{
  "num_hidden_layers": 16,
  "hidden_size": 256,
  "num_attention_heads": 8,
  "num_key_value_heads": 8,
  "head_dim": 32,
  "intermediate_size": 1024,
  "vocab_size": 4096,
  "hidden_act": "squared_relu",
  "norm": "layernorm",
  "norm_place": "pre",
  "norm_eps": 1e-05,
  "positions": "rope",
  "rope_theta": 10000.0,
  "rope_fraction": 1.0,
  "qk_norm": true,
  "attn_scale": 0.177,
  "bias": "none",
  "tie_word_embeddings": false,
  "parallel_block": false,
  "extras": ["shifted keys", "attention sinks", "value embeddings", "hashed n-gram embeddings", "an embedding shortcut", "capped logits"],
  "init": "normal",
  "init_std_qkv": 0.0488,
  "init_std_o": 0.0,
  "init_std_up": 0.0488,
  "init_std_down": 0.0,
  "optimizer": "muon",
  "learning_rate": 0.0224,
  "beta1": 0.95,
  "weight_decay": 0.015,
  "lr_head": 0.012,
  "warmup_steps": 0,
  "schedule": "wsd",
  "decay_fraction": 0.375,
  "decay_shape": "linear",
  "final_lr_fraction": 0.02,
  "batch_tokens": 262144,
  "max_seq_len": 512,
  "doc_mask": false,
  "train_tokens": 901300000,
  "max_steps": 3439,
  "dataset": "wikipedia_en"
}
Each number is 128 + 32 x the weight over its row's rms, rounded and kept within 0 to 255. Layers, rows and columns count from 0. Numbers have three digits each. The size before them is the row's rms in percent of the matrix's.

# up: layer 2 MLP up, 1024x256, rms 0.227, rows 349-401, columns 128-255
# down: layer 2 MLP down (transposed), 1024x256, rms 0.0557, rows 349-400, columns 128-255
up349 099:106141133141121090108097132077086133174116148134124137102155130176188116120142152112122035148123079119148120105128166141158073184167150160142078141123108147121186097151153167161056146173193123071096169147147133127148131149146157129167117109120116112162145123197144087083122097131166118108107068102084143119180124176127160044157131134165106117126171161143255144167131131092116079149149
down349 101:092155110170067113179127150090131082175147145155124133104170138155126140105143189166140135063156174132147155072153128126141101122144096160147096081116070146071105153128108113092056113098128083122117107097115140123132152123202183155100096077095120090188152124091085132088099178159131110071111145073135125107139148129096128115154143135152121176123188126114196125183116153126148103147196
up350 120:101088122121126115105167155104120149073115129197117140069180111153157200166138125146080131108079125182137067181165151151101066167154085115140148086146090086125141103149111129100133149130128137197130096103144195161165203121113117085146151076146127138185121109132119125158122173117177177165085129088180221133116143132105116122098146110148172089107131144131150117127168169113098114129152
down350 113:104109079167137097093178134119141197114142180172085158152159155147198158097144096168095121126079152112166087176151164163165127143186106174165116104103146102109123116162133112099136116123102125129159134170170172080178172101157118132075096171124141133125118089143125153117101136147193162130073158068151129132127117080158116143118115127133101136109136190162143149156118153125095117118115
up351 116:119131134107081148130106068060149146118140102090169131137132077149117139160046111146128083105179129101069083119131153120154090139144106141136153072163118148104088116088092133146135110122157094161100124134107104143117107155156160099152118151074158112139100114137152092078196129183112039244153148172102156115164170062171095144164081159105117152139127163171153083180117067076129101188122
down351 116:140148085122076162102172095150131132080137116108118172186169150141131078212116112152150131191165093113122115106161114146127114107167127156092115112115124083121145142153132167138154139151129166129115150217133115166162154119147137186169112116107166068117180123123113106150166089145042126131107162132213125078136169127109130136125090105157077205100178165141120076124056099110130122143127
up352 110:114134130114153120124127138138157119095159135099113147157127162101067101146159136101151148133150141160181113107145145056112113142128133092140141126155140137175123169063090041093100208095079142099146091169111084115152135095131128138126092180153135175152116075128166090168145147137121131157149094143118143134046101133128150151114188111116099127136124149130123108121182109115109092137121
down352 110:095109135127121114152153123162124075089111134129103093167203132123071096090146139130115120109153156087193112114126159132100037116129086083153122159162115103140096116101097119137159125136206152116176103164157153184198120072051133134149168128194110117134145105172107121149189148158081104158140115129084105160162131175100121126097166139139102142098095133067110140193137148087135092153126
up353 102:120119115131120059113137109097134158122099145070099099164110120128126087115116117076124173109149169113192103131135148134152132113130148129158176125117068126120100113198165117116146147168160109091122201099062198096140150119080131098108123127098032160101112106073137093131137112194130125124106098156109167130132146132068165133134147106141146173168172109115191127181111103077133179071171
down353 103:124120070113097106075158094106124141130139168094079135111126231059126089072114124170141119163167190133118131131149122088168076181140125125062083098161124107172151121164175190142134102111114139138163105097100171138188121138140112113082138119072071139154149110117105090124151092107085100127126084174117117136140147126124156101141103112165186190193107168145135142107122159187161176066123
up354 086:141188158118158087140118130131100146139148139064124080099161130140163133108134110165167144142117118127111109092166150048151119126137123067064129165181130147147099130158174099106090083177174108166113098132118188139110102114142156122081160110203149128185170154123125074153164125102105143099139164088165133131138099167101050089128101097105168080113162096142131124158179082108120155104097
down354 081:092126106087154158154110165088130145160110022181128181144122140136151106183105167138142101087146079102127147102155164140069121116163152105127135091094133124091153098095099171111158138064110108082138185063147057142139149155132158109158112121074074158141100114125184179079113168148125194142114134168137163123108116113094156131051132173188162148133140121087124094112107173173136130172149
up355 087:188151111101142097141158149117199185163118149142092091157131120117066078165147082137190121124082069147124091102156105175075114089138107108125128120077149126130095164093144126077098120117150159076098083086095142125209131142144173114068116139121140141126172109124164150115102161137120136099136128109117118131177102109117098131109136116114080211068124093108112109112197211149156076147065
down355 091:175141083151098084106143139142165125115119164096114096132142147133069149094140115108141088115138089165102127180144067110103111208129179119096082096095090133157104108151143140188167104137178103095079098082127167100126135097108128132127110128141137144075159117188123080124131159135120137122082105053097096136127150112095061085139132141087087155082191150129099152143128255190204124174176
up356 116:091164125143142176087115116142161124147112067159143104090112100123115161124118119114075119077130093138230093085179077158168111166119120104144115128159082147171077188061102126144146138117079080201121114147157076158094125126072164122116089191083142148117064186110155139086155126081156119108097149139123176116161176154123099130071149080114189161109151164134139142147163136110191114127128
down356 111:122057126148107127097150132104134109111114128160144085110108056157130189124093134074041120142120110141156124138127023163165156148055074161132173157178100157148079204080145122148148152125142132151119105182117088210083153098096106093106181135106147105117117132088161119124125156111148124105088141140182174094163140142059116133123172103094120171138147122139162162163143059083131161133136
up357 092:090087150138187134119137098165120085150185112105123131111128160064134099138088188113141151088078112115143189134080161156119118117145128090136139065142116128098112113129154072083147077157208089144127123143023139160081131163154099119176119144094084121161169094130111137160159141150126145124097110140125162109124164152088093108115114141085098125116157129151123072103072084157137144144078
down357 088:116123142137135094149072150134160077108106085162144091108126119177153119159142094117095107154186160172116130130120125121138149138134116132085145144131135182121136107137071130186133103108063146137091152150142117132144120070149190166082106114097102070129132168107055115123111143119104143156142164157167134151167149062116157154133158109063138150106108141135131177109146128125151079170162
up358 087:088156160114118180190129097129122137140185166161158151099118131127179071109184162151111173094112124109159077134114158172099104111143137071086125118129057148058187128132199113141114138181155163106170091183146151191121143158107098119139132122126129063129114141125096146146130113092078078134164146145102158168139161123066126174134115207166076108078087062137173133125124129140143089136092
down358 082:118106163118165164125142133104093220097141176178123133102066135109163106182132124082094087114142145085173105104086069112082133149135137122174107101148139119135119121131087154102159188156139081095130094174120140191092147183124119160067138117117049060119164150094097118113131107059165150135137151136069129141108128126091117158079154147121106172145144186143141140106089106040190139124173
up359 102:107179136130119172135149076110135165208115088150148156133119167179140121118165160125169140151138174146172099119171077127149134088139152136072157141120138132165124142108125168172134082146116099105149140140175113178131110109116102098097112123095131062125134146142106156099132126204108107123101103114129133112151163089127138100064129133171155086082142103174068184156135073103149146053140
down359 104:165190101167182152156129105110112096135165086124162083142150101136157124151133161153186109114126139151090122114184125124121153091083130179140093135139122128098110111072093083140126092145113131154141161119174077175086116125148102128172109179080175117115100153140082130098182153160101175112126079115072115109191137147177086154082145130117129086073126139083153138143136102097172136074098
up360 102:102156123141137158123160104141186110182130157082166147171113072125124081158119182127161117081126121197138112128144123109119055142168136112182120131141140092118143116151139109072154072096152115095126162095140111082108147081174147099114150133104126082152181111123102178116095135163141146124069085158096085174151138076072163108140096124085191157172100114164152097214106122124136100107095
down360 093:165137109146089110127132114100115055103110122131137077176126106101077203148099154142077106120108149147115051066164111097124143154177118122145131159112195133138137127197150154124167137142160159144104169179140132117064128201151148094135128134102120147163151088132159138114165103077132175075114130183124102164076103131127129166154162144142140106157121111116121075120121126112134149114149
up361 113:100167147119148144166115120065114120171088123164166035157156161121146136150102111100070115162128168147112135174131146193110170136137159161150155149088120133074087137130117121130097146157114140107122165112137125090085130142131148174074136168134163133155072087151140074165150108097133095125129127119154225028117069159147143101102121134097149133113113100142099162154143132121113105106072
down361 108:106131135169121089081124169073100095114100180147130167144108144086072113145089067120096134176151163148157153124154093183107183197097110177144171103105072120049103142154088155148109129134157138114164150085144124141133105138172133118122102153099224120166114123135186106142151083136092146150119054091110103117139145192141116118154142157062138169107078157131136185140155058146111103177104
up362 099:065157093209069113123160129145094124204129108136135112201145123113087097121090135151139138114137131140112145087116107147103088195135145108135170147147175152135110062157187138100136093082087127135195093137091163095120139160086072110132070114144122106096082115097111149138081140132184097113143149083125110160158119121148142106156131110161099126188100141181114141151116150107130128110180
down362 119:147118111155102162116113136095099111184108116083123110151003124121100160146141155172185110105139079109121068139099116151185081143087101115159133122089149095114098104148164146135112085071127097151164149128120090141123093092055122161124126147158097153077096141192129133176123096172164048083098140113123080143190185153142144132127180116117122135143117162172136105144124144189157097151133
up363 086:091130086145129188096128144156138079115151162142111156114091106131190167144121120138162150172183159080141083180139194147112134157121136148117128150141106068123138084128153105177138076107107135190115119147165158145070157122169121096153149170090162118081160131130177113129100101132140088096145115094124130092080178143146115118051115098191140189106109104107185140096117143125122135102156
down363 108:165167088150122159151110120063131148096111154145108164145080146043135198133164091157158142110085170120150107107162146146120173150066150151116144111105104110143133149101133136187123093133154102199140131130197142112150124093147116177105142126108125120081134128066119133159113123098106178060153129066179127133065101133194186110118113088136185097136103129143114112153146157175133078146145
up364 083:135174123110133098124157092149132122098120155156138119151112127119141184172108089091131118093136147117081157128156184123125128099068112124169118124173148130142099141135149154081142123128139172142061147117103184110122138128164172091092072128222145157095157211158147159123107101145120151142131143104165153138144149086145078118179105051102180151061125117126147124110106136132160094164119
down364 092:057098135119148104115100162142057103189122094072130112157113179153075068135141129136102094167098122118131115144109097158131082067117173134123170197152121141166171148133118192085116138048107149159124119095161100119190176150209093129116149112124132199149118133174135134134191097057178134129139113181127084108122114184117108141095142131086103148157076128177158126167132116192076087095146
up365 096:109101133173141191080165147168119171107096162128104072103159159069068138111149093154183050158093146108144090156170098114126182155112100091095099185145134121192124140084108106167168110125146111144168144136186139152137134147162132113161140136115144106175118126134128135131102169122151114130142114126155141167061142102072183118142076074140157078136130138130087185152179152122089083162139
down365 089:148194110163173144109125137092118167117098145139127107082200119144114161052118129148140090124062092094094150123098147195140157140141118125081063194166122124141122042164145140104153111191145106085124104127165095131150064113120106144130072110119132065150149105123140096169159181102123183095113160148137081120117106116065179139115136125108110122175153111095168171141149142110122138156098
up366 097:104106050107130157071112101112124110170115131178147117173133118191183178109124156155154167173147131135150105194148198125111156167174129107168113157109160166134120130178116172164131091143144129123092155148078108131119101131111139138151118135053154146155131143128158130159092152113104143197152120092131133139108169088093104139139112111087185108059174118123081121109108122139170133121180
down366 087:141112190135154099137151106142132156149187091146110146104160177114076116159110156174128116106103115148140114093172098153119121111094103147110110146145080110120111165097116106080067109113175165164116093105148149121128146092139079139154158090144088116191131119145148168128108166126127132130097150115181082122179126092125096099128136164170171154130071121080165103098156077123091113111112
up367 093:100141157163086124159130178177151078125123193146156058093142144154151092125159133141091176086164137189156120056113109117125149136133210143134083116124064139125101126137115093115174111181127139132100128066163189174103111135070093138145131119123172112061139128167189136129091174050172110116153130164144122147119137126124162127174107144096131079081119159100106170125106120111125183143135
down367 106:144106130161131115122113157152082151068140183118088107104147100133164122056096152187137173083157195145128111091153094133091138163095169104123162175096097213154120196152096073184199140169100145142098077119112083112130109111119098136194163104147175117120114134167136144129118156118114152102130131133208095100141137119085159170165143116102139117086101139154109138121111112148184190119133
up368 112:109132160122132145091165091134073097148108093133177118162160104120157079173078142134127109075127131087145133072217111105082086137170197122130125160163171138136151116119167085064085164103124156087124143160129137206192127087108130120109050154079109102181114121147127100171124140116152102096164132123181139175118144091148073103136122112121144120031094130111117214163161151139137141070063
down368 109:133098124105166111124141056130091156155184085162134093144118138166150157172085139077085115123184175097093101120144117069139147184153175149140088136080191110147118129140146081111126179152085108106117199105077166080166138159113149147107115165061104146175142097166123160163111117119174127118176133162173079146138083127083079088167145155118142167121154060149090141179091133080115118063077
up369 113:111103133155155166123102142093105188157151143157092108095100135111042115096168148137218134119140157141154085139178111110068103084147139141169120171110164102105120155150153144071162078105145093111147148136093140123055168117099145071147105133054132139169143086067124104117122165083079091139109129107102089104140162199066142127149103141162120149101092113099135077086173143087105123074154
down369 117:141147078104118134073152144157083161168086182115168120131158145150154149059134135141187083170160120057108132140118189158097138124100150079153084088128158069147114161146106096097151138089169141133125152140089082144112131130080059099153143138095083143082166123146121140063117138161121153139155178100077078120155135146122165091131058090089089152165123043142108091126106167132161156176145
up370 086:135110137181110172154147143112147114100101151111059104170104126131126105177151150125181118140109124122116099099188154174088095147084138136141168127125124109104126056074139048065153146097139132146112087156106148165110079135143123136170095136138125127110136046096151141165147094155137103178140143133161131149155136124111026123055208145130146104153123169098124069131085077144183160134141
down370 082:116192166113152110103136107090173114139102084129160143105101062108137099115117091054137103112099164107159152122131131147135180156118158090108103147079156177163193122162115083180136129163172092113064165147143121105173148102104121143088162135122188156099096200150081124056151166108158108113128142146113137085134125133132134131132120133134200184140136124108179133146133153112061077097051
up371 104:084176124095180103126048136106074096142152182070125169093103106096112103120075143158135096102224148104114140095091096166145077158122117101122116102081174111116126094105124118174142143140079149131139133133102054135140086212110102120077124115136172190192147131116178117150132084114160094126116149068178155133123070091119140101141134119114175149148117136155162101112162099120112144129134
down371 106:141146118118133090088145142140134130148195169135134203063134129125076139086114118123193104177082180127130168100149124188111113155130119131148167103108177043102121095086103085122161123167098125103091064106088091157153115097088144147162114186119144150090137088122153173096112074104142095081131160120124121184143177136139099075144116111123172157148156144119141103126102143123102171163116
up372 096:088164139187143197111145193119105144094087122131126134151153176123159124176151135166188144154153090157151118173113106114120110129151140136132092165145090175118146121150134077142126170109138100119129114172098106149084079082124088147140153070160169052138105123135153125128183140149194085113168122136134134182191122081120185138140099124126094145129150115120058079145152101114139167140156
down372 089:118113224135176121136106129106163144166170049140095133117112165144126123123116116131170103109095162154126170127176134170126152116083127106146155133216212135131141159147084141150119121167113152141135080172107114111120069140147115123112070158121102111105133137181145143177147189172165148172134114122123098112074145104182094132061112055119118149141179094073101138133112133110161109124121
up373 088:147125114124124106139147116201053099132143143132094140138120049155145133135185134119130110112159109205126160117093152140140089109102065140093130162212137109163098113078162063158167128042179180133153086168170109070112138144153133187108179089122137132118142149124082144138160162093141088150152153147148144127105145125160111084078093104133124130178170112109107145155094149090125160123114
down373 082:119126098177080046061206159150150196177148137131132113144120080131177080120112152071163108100146080087211135154102125133097104165143089153139119146086112161080124101110140108157135088160105163128170140155143089063161124215196070110080115062162167136128100124159140111095146144146159105052141075161112143168176141115163143115116119111119098141080140169128128129091095166123156182099150
up374 099:102113143157143128114033132113143153141128087087129108085128153105154117128175034076152111109155140166140118097125085092163125166167176201112153146138142111125116104104098165104150161094131155095104174122107074129123090072093165114181094173106144078145119161140085133152140121188162172123137140192116090102148119186076098111127111071128092129138132151129097091128163177089151133161097
down374 093:110155149162172088072108111125109203142088127087092124055082125071128146117106079125195090096118169113131138127179107106184171144139180176153109132106153113118136122116133109094131113114133093098131150109112137129128095052121092152114134167147119127174144142179107130140160120119094138123086107180179095109088140169081126201130125152188082136112157092151047100105120145126130090125121
up375 097:103146111115124143145125125156115148131081077148154164104107145139157159161066129144133093143177121148158109126109140142146137173077081172135162174078134146161172135170146175175120186167140106119113123148081120149096188112096134099147112062085096131161154147144105155123134161072125136174108131152194111084124169142108114142090137062124115188162081167133134126185135153178155136136129
down375 089:142096138170166094100137103141126147172106116107075189102158159133113129130119161198150156194121101055107129094176109085112057195128064160123096123105136165125174151189106142084159168108098196148112098071177126136144102072110129126139091140082174140109127081123192101077063200143156156109108081127174117089160119167150148084126115154123111208160067190130127140171146180183129060131151
up376 108:117132122138129137133100170117185096106127061137125100088121132115121139169181113184181173181096152137132107088086165139112150165072182159170110134101099140111114083137086077114127144134092185143124163105177122108214096095042131129140092159108128121113068108115213137143099135202160122136132116094140135190124094116138188132180087133149140200110107131077095147112091092089090211059069
down376 109:135120117084129117099072129148140106161116116143121141155090133077088103133124100201211163123121149124136114144104112128115140111138151150165157102128169134112080160138085143118127161107114172115118116029170139134083135139147100144133165128110151170130095151185158130139097074144108143126189071114126107175141129110114101156156158100178147136134132034123138143117124067113088188142160
up377 083:182130152121157076136142158149171113136134066149102129195124148099155121167104103116115111123153096152133068104133105093166152168122201107092091126048160157131117088084106119122144124143126167097090140205154126082088115121141136212157166116130115093116073113153118152184129095093119158150194133091122095133099154112161162124192159151185098138068077087061180136107145101061168120159123
down377 080:153124136143097120108123114165121135130095159150143146161158139155106086124134120115147088139174154156116121089188153103122173179075085161103122161138151122174133127116083193225104148145124131133145113076155085152159135115147126120124107084146121128102106114107143117169072209111128136079098098093107114174114120194101104065084138107139142161146137138086118157155151134110092189102098
up378 094:144153092149115104107141070143127049111135139143163089145147162149127137106118149058133088115103084135122140147139147114076128156106109102156160099193149139102156114150146143182172190106099148102127151118118099074095162128061113104109111184156080155137058159142203116097076115121123135080169087096109101087204152079127139164115107146127133129133134108130136217170073159096097101114170
down378 102:117156121061101145158111096143200155135154138117074125178162155122097120099076131177157127057155121146173133144114095094140144112045139107089110155144131121082139118111149172106094090096151104168101137151112119133178154083149123145123230153122089157082160115222155116058146083154068147074107143155067103130104166060146159128126102124094141101215134153081081118095090109131132090143108
up379 084:091118189092125055117114140079156133139081073107186093157071163158120084118166095117136123123162135107064097155133087091142066138096153080153192160055145123160142198106116171060073123128131121130110106073149136157125163142150108124143137086144180154173123135130112107168091109180132124149169108128093102154123127112134117111094161134147115086100064119144126117148190123179212100140074
down379 089:124076114184168140092093159169150112160080180150144182098126122178126174162096130130076100035112036126141097118112096122090074168106106132141095107136116117081099107120155153153140072140134037158173125133104066131180136143147162181134172132156101150098082165124111171108151150164123139145159048113115112098143149099099094167119150161118145107170117107147119139135137163091168134117137
up380 098:102201104138119162092118162105118099112056173119092117101179163123172127102132155128153159178117076123145132087154093132145103179146151114078158089144159171164107112161106141076134137134156137128121125129054128200093155151151103176087121100170142051142120122139125074173165129090165124212123106148156121113159200123120117083125131122137127069124169120108183097138129135158113130160169
down380 112:121107155125142141160191108104106102129153079141143165077115112093170129126088131115104108144108138109143192143114104093114190123113122137111138088100089196108091179126154090126117112130141103137099140102151098065161148128179152120123117159148175114154164127161104122125155092150104114177125129120135123100147141175153107205168146159082056101176118093144193164138102139139128125157154
up381 097:139110098136158119165111116175150086149174084144126184168120136163095111111125166179115069161222128147125119140118130083082164182084162163088141102168122101082115113121133143135125130078135190117116148100145165123087127141114181059143091103067134112141123135162076095177086182098135081164105135120149135121175126124137182086080130069072124166098135180116132096151157184117120148101094
down381 094:144101093120097166126113142112134128079175127037090106182110142146123107149117141075147147122158115116128109122132130103123181132139090116113143082127186158089088089181117124151164188179148142139153140091101139144076105091148140103081131134126069067152171110177150112139131108121176163113159106165111142125091134098118127094189127140102131091122155144167123180103116101183121163125072
up382 111:127157138109164126133174171092166159078111160133113121216193182115062099096124124120182086139143119115059122162137192153145117071153125131090164108109159075170162078159068111139120111140111126128117118057146118118090108136101090145143138176104120106090142158169053117132105155160136106097092166165056103188131087191078147088116033109187108149142162110147083141143188167091118099133158
down382 106:187165044137156080130142155149152137112123161140136133191171198123140070073115124123118065111133165140174125178119125182164098113092113140083168095152069163136083136176127097176122127141167139081107071133145161149089112156148116137147135195087108132124099138083091135114129121102056146117071092168128137135162095138120091092083135201088125141118150154130069133129202147106101114090142
up383 114:125107141178164133056143108122119106178172096103193101151192159107140073194111116105158062134131168197105136098132202184140148115049132117109184108147150156130130134118140091180095121109084101142162105193167132153131111129182129145152126141112117072110098147120100128149111063130164129099098105124142120171092053094082184134153180153156196158159148077092092132129103117126120137088083
down383 112:169150137137138169090111112123117117132183150130143150195164145130123145128141156098124131108096145144102151126122161196119137102093148095167087123134136194140109144139118106154129120106115122190211159091168111090126103144136085089204155110120093127074128147128096097130109107142128110119110126112152115150070061145151127141113201132098116092117124051124139129110091138109110225120122
up384 109:124198212144142115117165137084099084108111129116129121109170108135120180125062120099099130147108162149138115164065134096144131101142139146127160129141167092088090142147152117082134178128096125109104063159119090165120102140133134146181144105145143129181200103095123126142154085156136087096093125141116147102079089158170147082132108127097111118189103117166174099113109127082148160105137
down384 100:111147123190155057127156094146147090164097169103135132112108073153088152096135127123125158098179123081181075125133146130107099113144121126072119187128119126097115075124128127155133212117137119156094111142136132114102193144132161145127193077127125091152124098137118159050182108112156120106113132146133127098140100088093115115111119137107121139119164098060059117107166124148133190152139
up385 107:116158126130177145182071088113163161110179089137175163150138144126108154149131150176078113131110095120138121207134161111149139152112128122143200140163103174125133151079110125192166169143183129075177143194198084159124144133149173057096127114137091117100120135169121086151093146133092120062123077082082153137064092144113119091142105159134106158141134073114148143162114088104108157071122
down385 103:145159126110074088145117134134145170135159120144125146088104097144083165144100176093113130114163145107145113086141133148158133085080121110146175114124106159203110124084084174136146134108137116138218096169118129134171135123119134124116148083090140140150172081187133144159106151131118109140163127109128110124089101114109147176152132130107117156102147054117206189181175089176145075125101
up386 112:103128142164129188112156152152106161152113206077112166088047092173133150139199112115145090101123172118195128074111148163139150082145174065098125145099157161177125109107148148131108145149138174185144131120146140076157190057071102110115126104072158098086156142154157204085125195140170126131118067092113100143129136109138147145095146173140135139169086119135130114151190111109186111116085
down386 103:105130135123146125102155078142093157100133203082148153098098119201135126135155098134113124129149189140164093052116089155141078110127124115187087152103183172157182063162139085111140194212147149170125114106105131113099198123189106128167159138149086066121131179105150128127186164140112112156134131098143136084134173138139164117093190141104154149089117154137104112150155122096150124156129
up387 107:089130175135161097111139158165106121127105136083115139119090122115144187150137115156153091141093121120119142112192127105137094104134117074164106237120200121139150106123153095095120175096088079088167074133173162138068195123161154099128134104128120201118089152114103143204168104191107125110144170099158122103081073163085100120123185103193160091113160128102183104133143132108175144086151
down387 107:054094127131167091083125135152132158119114138167080146143033173108160116162091101087151145140110137131140138163164099109115127131112068155082137118115139145088124136145070121151119138127136114053139097095165090135145116071106152163120125126099093153063133162123138108141151136158161117083140124102217128118115091211148154179166133128158220083174128138088103127098169167099111152072134
up388 094:154138153170092103117166140177135102171105093123107114126163153148120150130114151061167133175097221145142133108052107129130185142185080102108148138086068126118180098135079192106122145151159136217209152164133153144141131112173107134130112151187171148126154182087135129134105143098182106150145127114200098079128067114102079089133113138111061147100094175088155119139119151091142138117123
down388 096:107148071176117073170080171106075184114084028182142071133132155096117163110127121047147142161145100135121153119120147117113139143144111124126131117087072101154124131196091119134182136143106157123128142130172160107155188135147111083176134124079079137155121161097135122193139094157133123123102107120192117083159118089163136111146108116145158141151090102123120102121167135112118078063158
up389 100:043028092149120115153095102070095148092129116139169147135101115137130142131133111079079160138150136134111153158116091114125119079173150093126148116160082129139171167092107134128102095136163133141175051191146089147107111164090139078204183131120139128092124106155123047084148172102165119151143105173100145165165173146121138169148166161098099155208160091094158111128138117137069125160138
down389 087:143059116158107122140089190067074187187181162147137167139129165186101141098108075094148152134109152110122103068139058140149096108158153116180126133158083130128072136071162161141145107111144120146207156106082128052216084131082094094129130137159114150112139102144114128133077167116159104132090133195136162124155115103172156116116156121132147120142112055117144113137109142150139132128151
up390 105:089131128170142123088154158074113202137111147140084139182089206096069131146152118088109120139124183147158127135183185114128146106115100132120167146106099157065143128151078127111101105059128211118146108083164166123126157130129138082129150125121151165116119156210173087117082125138150111149084161172095145122170099149085209156110105100190059179139094092064083119165176141118091166087057
down390 106:135168134112116073134157148087159175112125159101084140208069185087118146063116085165122112100083172105208107217186087163103138091100112116129147131111178132091160103166119115115078100153123132105157147121176133157127122040115108181152151104153118175102114195135175057155119130164116118148124188155110099104162155097144201129137117136122125109116077130133095096156158158117110166078130
up391 081:146157173142089108126119123083186131115170147156079160142089120106137116131163157134204147080173120183096105137070151189122061120139170165118066164114165103123186141055140127131148118100128129107136113111136136119123107076145155134150080148091105163110119093135135144173110071143075118145114177141108126137116105115111067159151132178108141163134122204099131151147141108105159147143118
down391 078:133084118152148068110151065042145138121087198085150177143152139158144159128101097132177102085159108146144126120090161186106110114090149086063147163124161146115200099135151084094100082146155154098128130102130189152142140076135047157105092168086140083137112105145060147123118123130123128092138145081095165225100116119092155143155089122121156117144162056102125152105220140115144141122134
up392 089:128147173118115164146138122163096107084107149135142152161058146073125142092089147107099182142102111109127128088085135117114077145156124156118150157117154150126078112092191109130111175159167079138136107164110114164114141107094151188162139130077171153122121076106204135087074130162138066079096119154096098147154115163103154116158129086116113082138132084109200120140169071144099137157098
down392 081:118091142126100120124085147172131064140123039097121085120143155135103131137136135110135125157143121134111070136146105110149141153169145187168183130120118132121156126131151081139126137096167136141110159080127091172129161128101118114126147112088118106103141144098149167112088169134116136188152153153186084173165116108173151167126171171147122174094187112134116195115172115156120133125149
up393 104:133138152084152125101110121183114162198144145162130125167144084113126123155157148137077188173125107178180156140131143188080176102132183158147058092150150128182117110105158101120110085169145173099069134087115145153126078159113146115091135101114099111137108131132175167102169124185126098158065125196196110078131134112088070113166129121157163164146106138144146097149096190104073137136121
down393 100:134106181097135129173118089164121117118140182055166135111174138122128120147153114198162221156132083141083082154117124185166160148141138105179100070119101112166149149141203124119084079144163170118129111058140105120093077168135069132177117115134179112143118190149201106070157112172179114081073180157095129097104137161178090116139177092133113091116115163114125050177145202119162128138094
up394 104:100141079149165095169160132184044114150168078125119156106078097112100094170089103150117072098134169131164179125178176190100140097125098143156133201058125153161091113092082121116112128116186119093105140131142176111083159098104099120128173151168095105164146111125125139099140198124120147134151176197162125142099114156116118151120171188089176125162117121118143118109125127101108111103131
down394 099:105151154104158158106099120108143155133109133115147134119156076129166118090157108072148124178168099132120104144115132110109138146172183086069114058176152167090178146163166100147112134171090126154129117127128121102123108122137191145039168180077127145109165192098090125100090144102121106173139105070083160151169179118134180091187133077177096151059155115121098144177132181116109057139140
up395 091:165132147213128088085192080128155102125137091091109127146151161152135098146132136148108151147123104168058107162144122136122153167103116204092226081147099196194068132126102119131091161097116104168115135128128178092120164075150158150150114093099090146170124102154104137161134124097135106129145118112133128162135120149171111201118109134099155119193108143109122155071168160128152126099133
down395 085:118104114146126098142112120114184145161112138148137178162155140124152098137067118137104140149141065169139112122163175136142113087117121151089157112145155152086136129137124122191121147161121115090121132110111099138125167107095060122128109115140155069149082169132114140141135135183116163081077143083099123129189124111093068119069071147073078125137113113084153128076109069128127109084110
up396 104:137056198063103168110181162136131162104157140163078135098165140135162062132130113153114161108137166111056165116162110153165077102141149119114096096139122170118108182150081139179132101145141080133121100077154113110096092131122129155139119168155131119099179089174134085112164106197149094129058120182097090159172148113091047047134070135144120126165125136144151178186123156096062133136147
down396 089:109108125150176142129093156146113146151064124156139156148129110157118091126133121126147157116077088115127132089077171137157068087109116158093163111064119177123108121119142177116120114093189109152214138102171106169137154123114164072091143151172158127138084059131087192091056098128105165143209153095118109134128118161117154071076085151129129155099176136099124071118184145145147144129075
up397 097:141097174117186154128097164096155108102110158130153142156125145157172150113119105115137145173117196123091138083139124125212148142117118135110148044177153144121141100122122101129121151162058116146149071114126106115162119180124185120109051116114153131138075146184102140117150097135100117130178097095092152125109163124106074160133138098179101148098075040131044100123159193146108114152118
down397 103:091154115125117103100087071106129049144138174080144102099133070132168183118100133119081103078174077126141135149101165087102163105160139090132122129147154097115130157134142152125145114153080103143090153132133161128113189131135128138101170179119128130100134123155099148110104133120120122111093214185078116120138105189075120160213061197132098101133162147147114125168109185155139080124142
up398 079:105104126087154145074155169106122096139072105160133166174193106155151159159128150147071080091192189120143121143141160125119083171181133130056151067140144196132120067085179088090145131134127129113138154144131100098094171143098083168149118156141086132095104195137155158095132130158136129139151186076110097071187102154167139098075106173147164136138126127113175191115142108118124144197118
down398 073:139193144106120137166123155070145096138136193120128147157181099126112130144163122107138234221103109135153109139103115126085101161111061072039100180174157097105157157138123108112200144123083148149160142104133185126110092175149141177136119139104135185162110156108145133092063172123134183169165073116061068123142178105088114130109082126122123172097148148064082090153126108094166131141115
up399 108:162163117102112127095120067093121132125092153181102150106102115110145073134097125084136146194153159116131091116164123139092128145157115088157139157202137114163130088154139152126093135118112120134139123153180115150167100137104117099057161134144122054081076129108173128132148165163188168130096157096176154159106096165164111068112116142113079115077138144169064145123128113131081146176093
down399 096:106118121074107104141163091057149114203129135197109145096152129184120139180080170086089113082138132110154101115150158121173082102140124119156111126135113165117107125140131095139154139112085169167066085125127079089144175112092126095114137122082147164135131136162109166136085063163151121079080160162137128148169164174129162115180179170135113026141094064167106107102131068154140097109117
up400 090:108121173158171130144132123115060136143135171122118138134074123138077114119102147064129081101078217119146166124154172163137126095168170174163123096108120127112090109103130094113172137090127125147110115145134156157146146110114095147084103067126123156130148162102130079125166152128138151121147101108121138133102159154108093157098104081118121103136104128200094124086150126169115125103096
down400 096:124150114118146137158150144167114139156176147124121093097135138073086117115177153164137175040149143134156100126126179193089109086093136099127184092095121136177100142139134123126147052132074147151101086196133106114133095141123149055123129150101150157134144091155102122155084114109144139144151193142103081161196161138149074162106107154103191127121088095135166078066142201120111096109199
up401 098:104142173083178147094090132147178142112142136138089205178157128142125142111056111098113164122152145127138099083107083144146164056100206123100093141181117061168153032157176109084068130175148130111132149106073110101109113076130132095109141107125140088135118107143150170174194180108135090150125092147190103137104119107126124112091081136197147102147136174166142139129151137102131120121157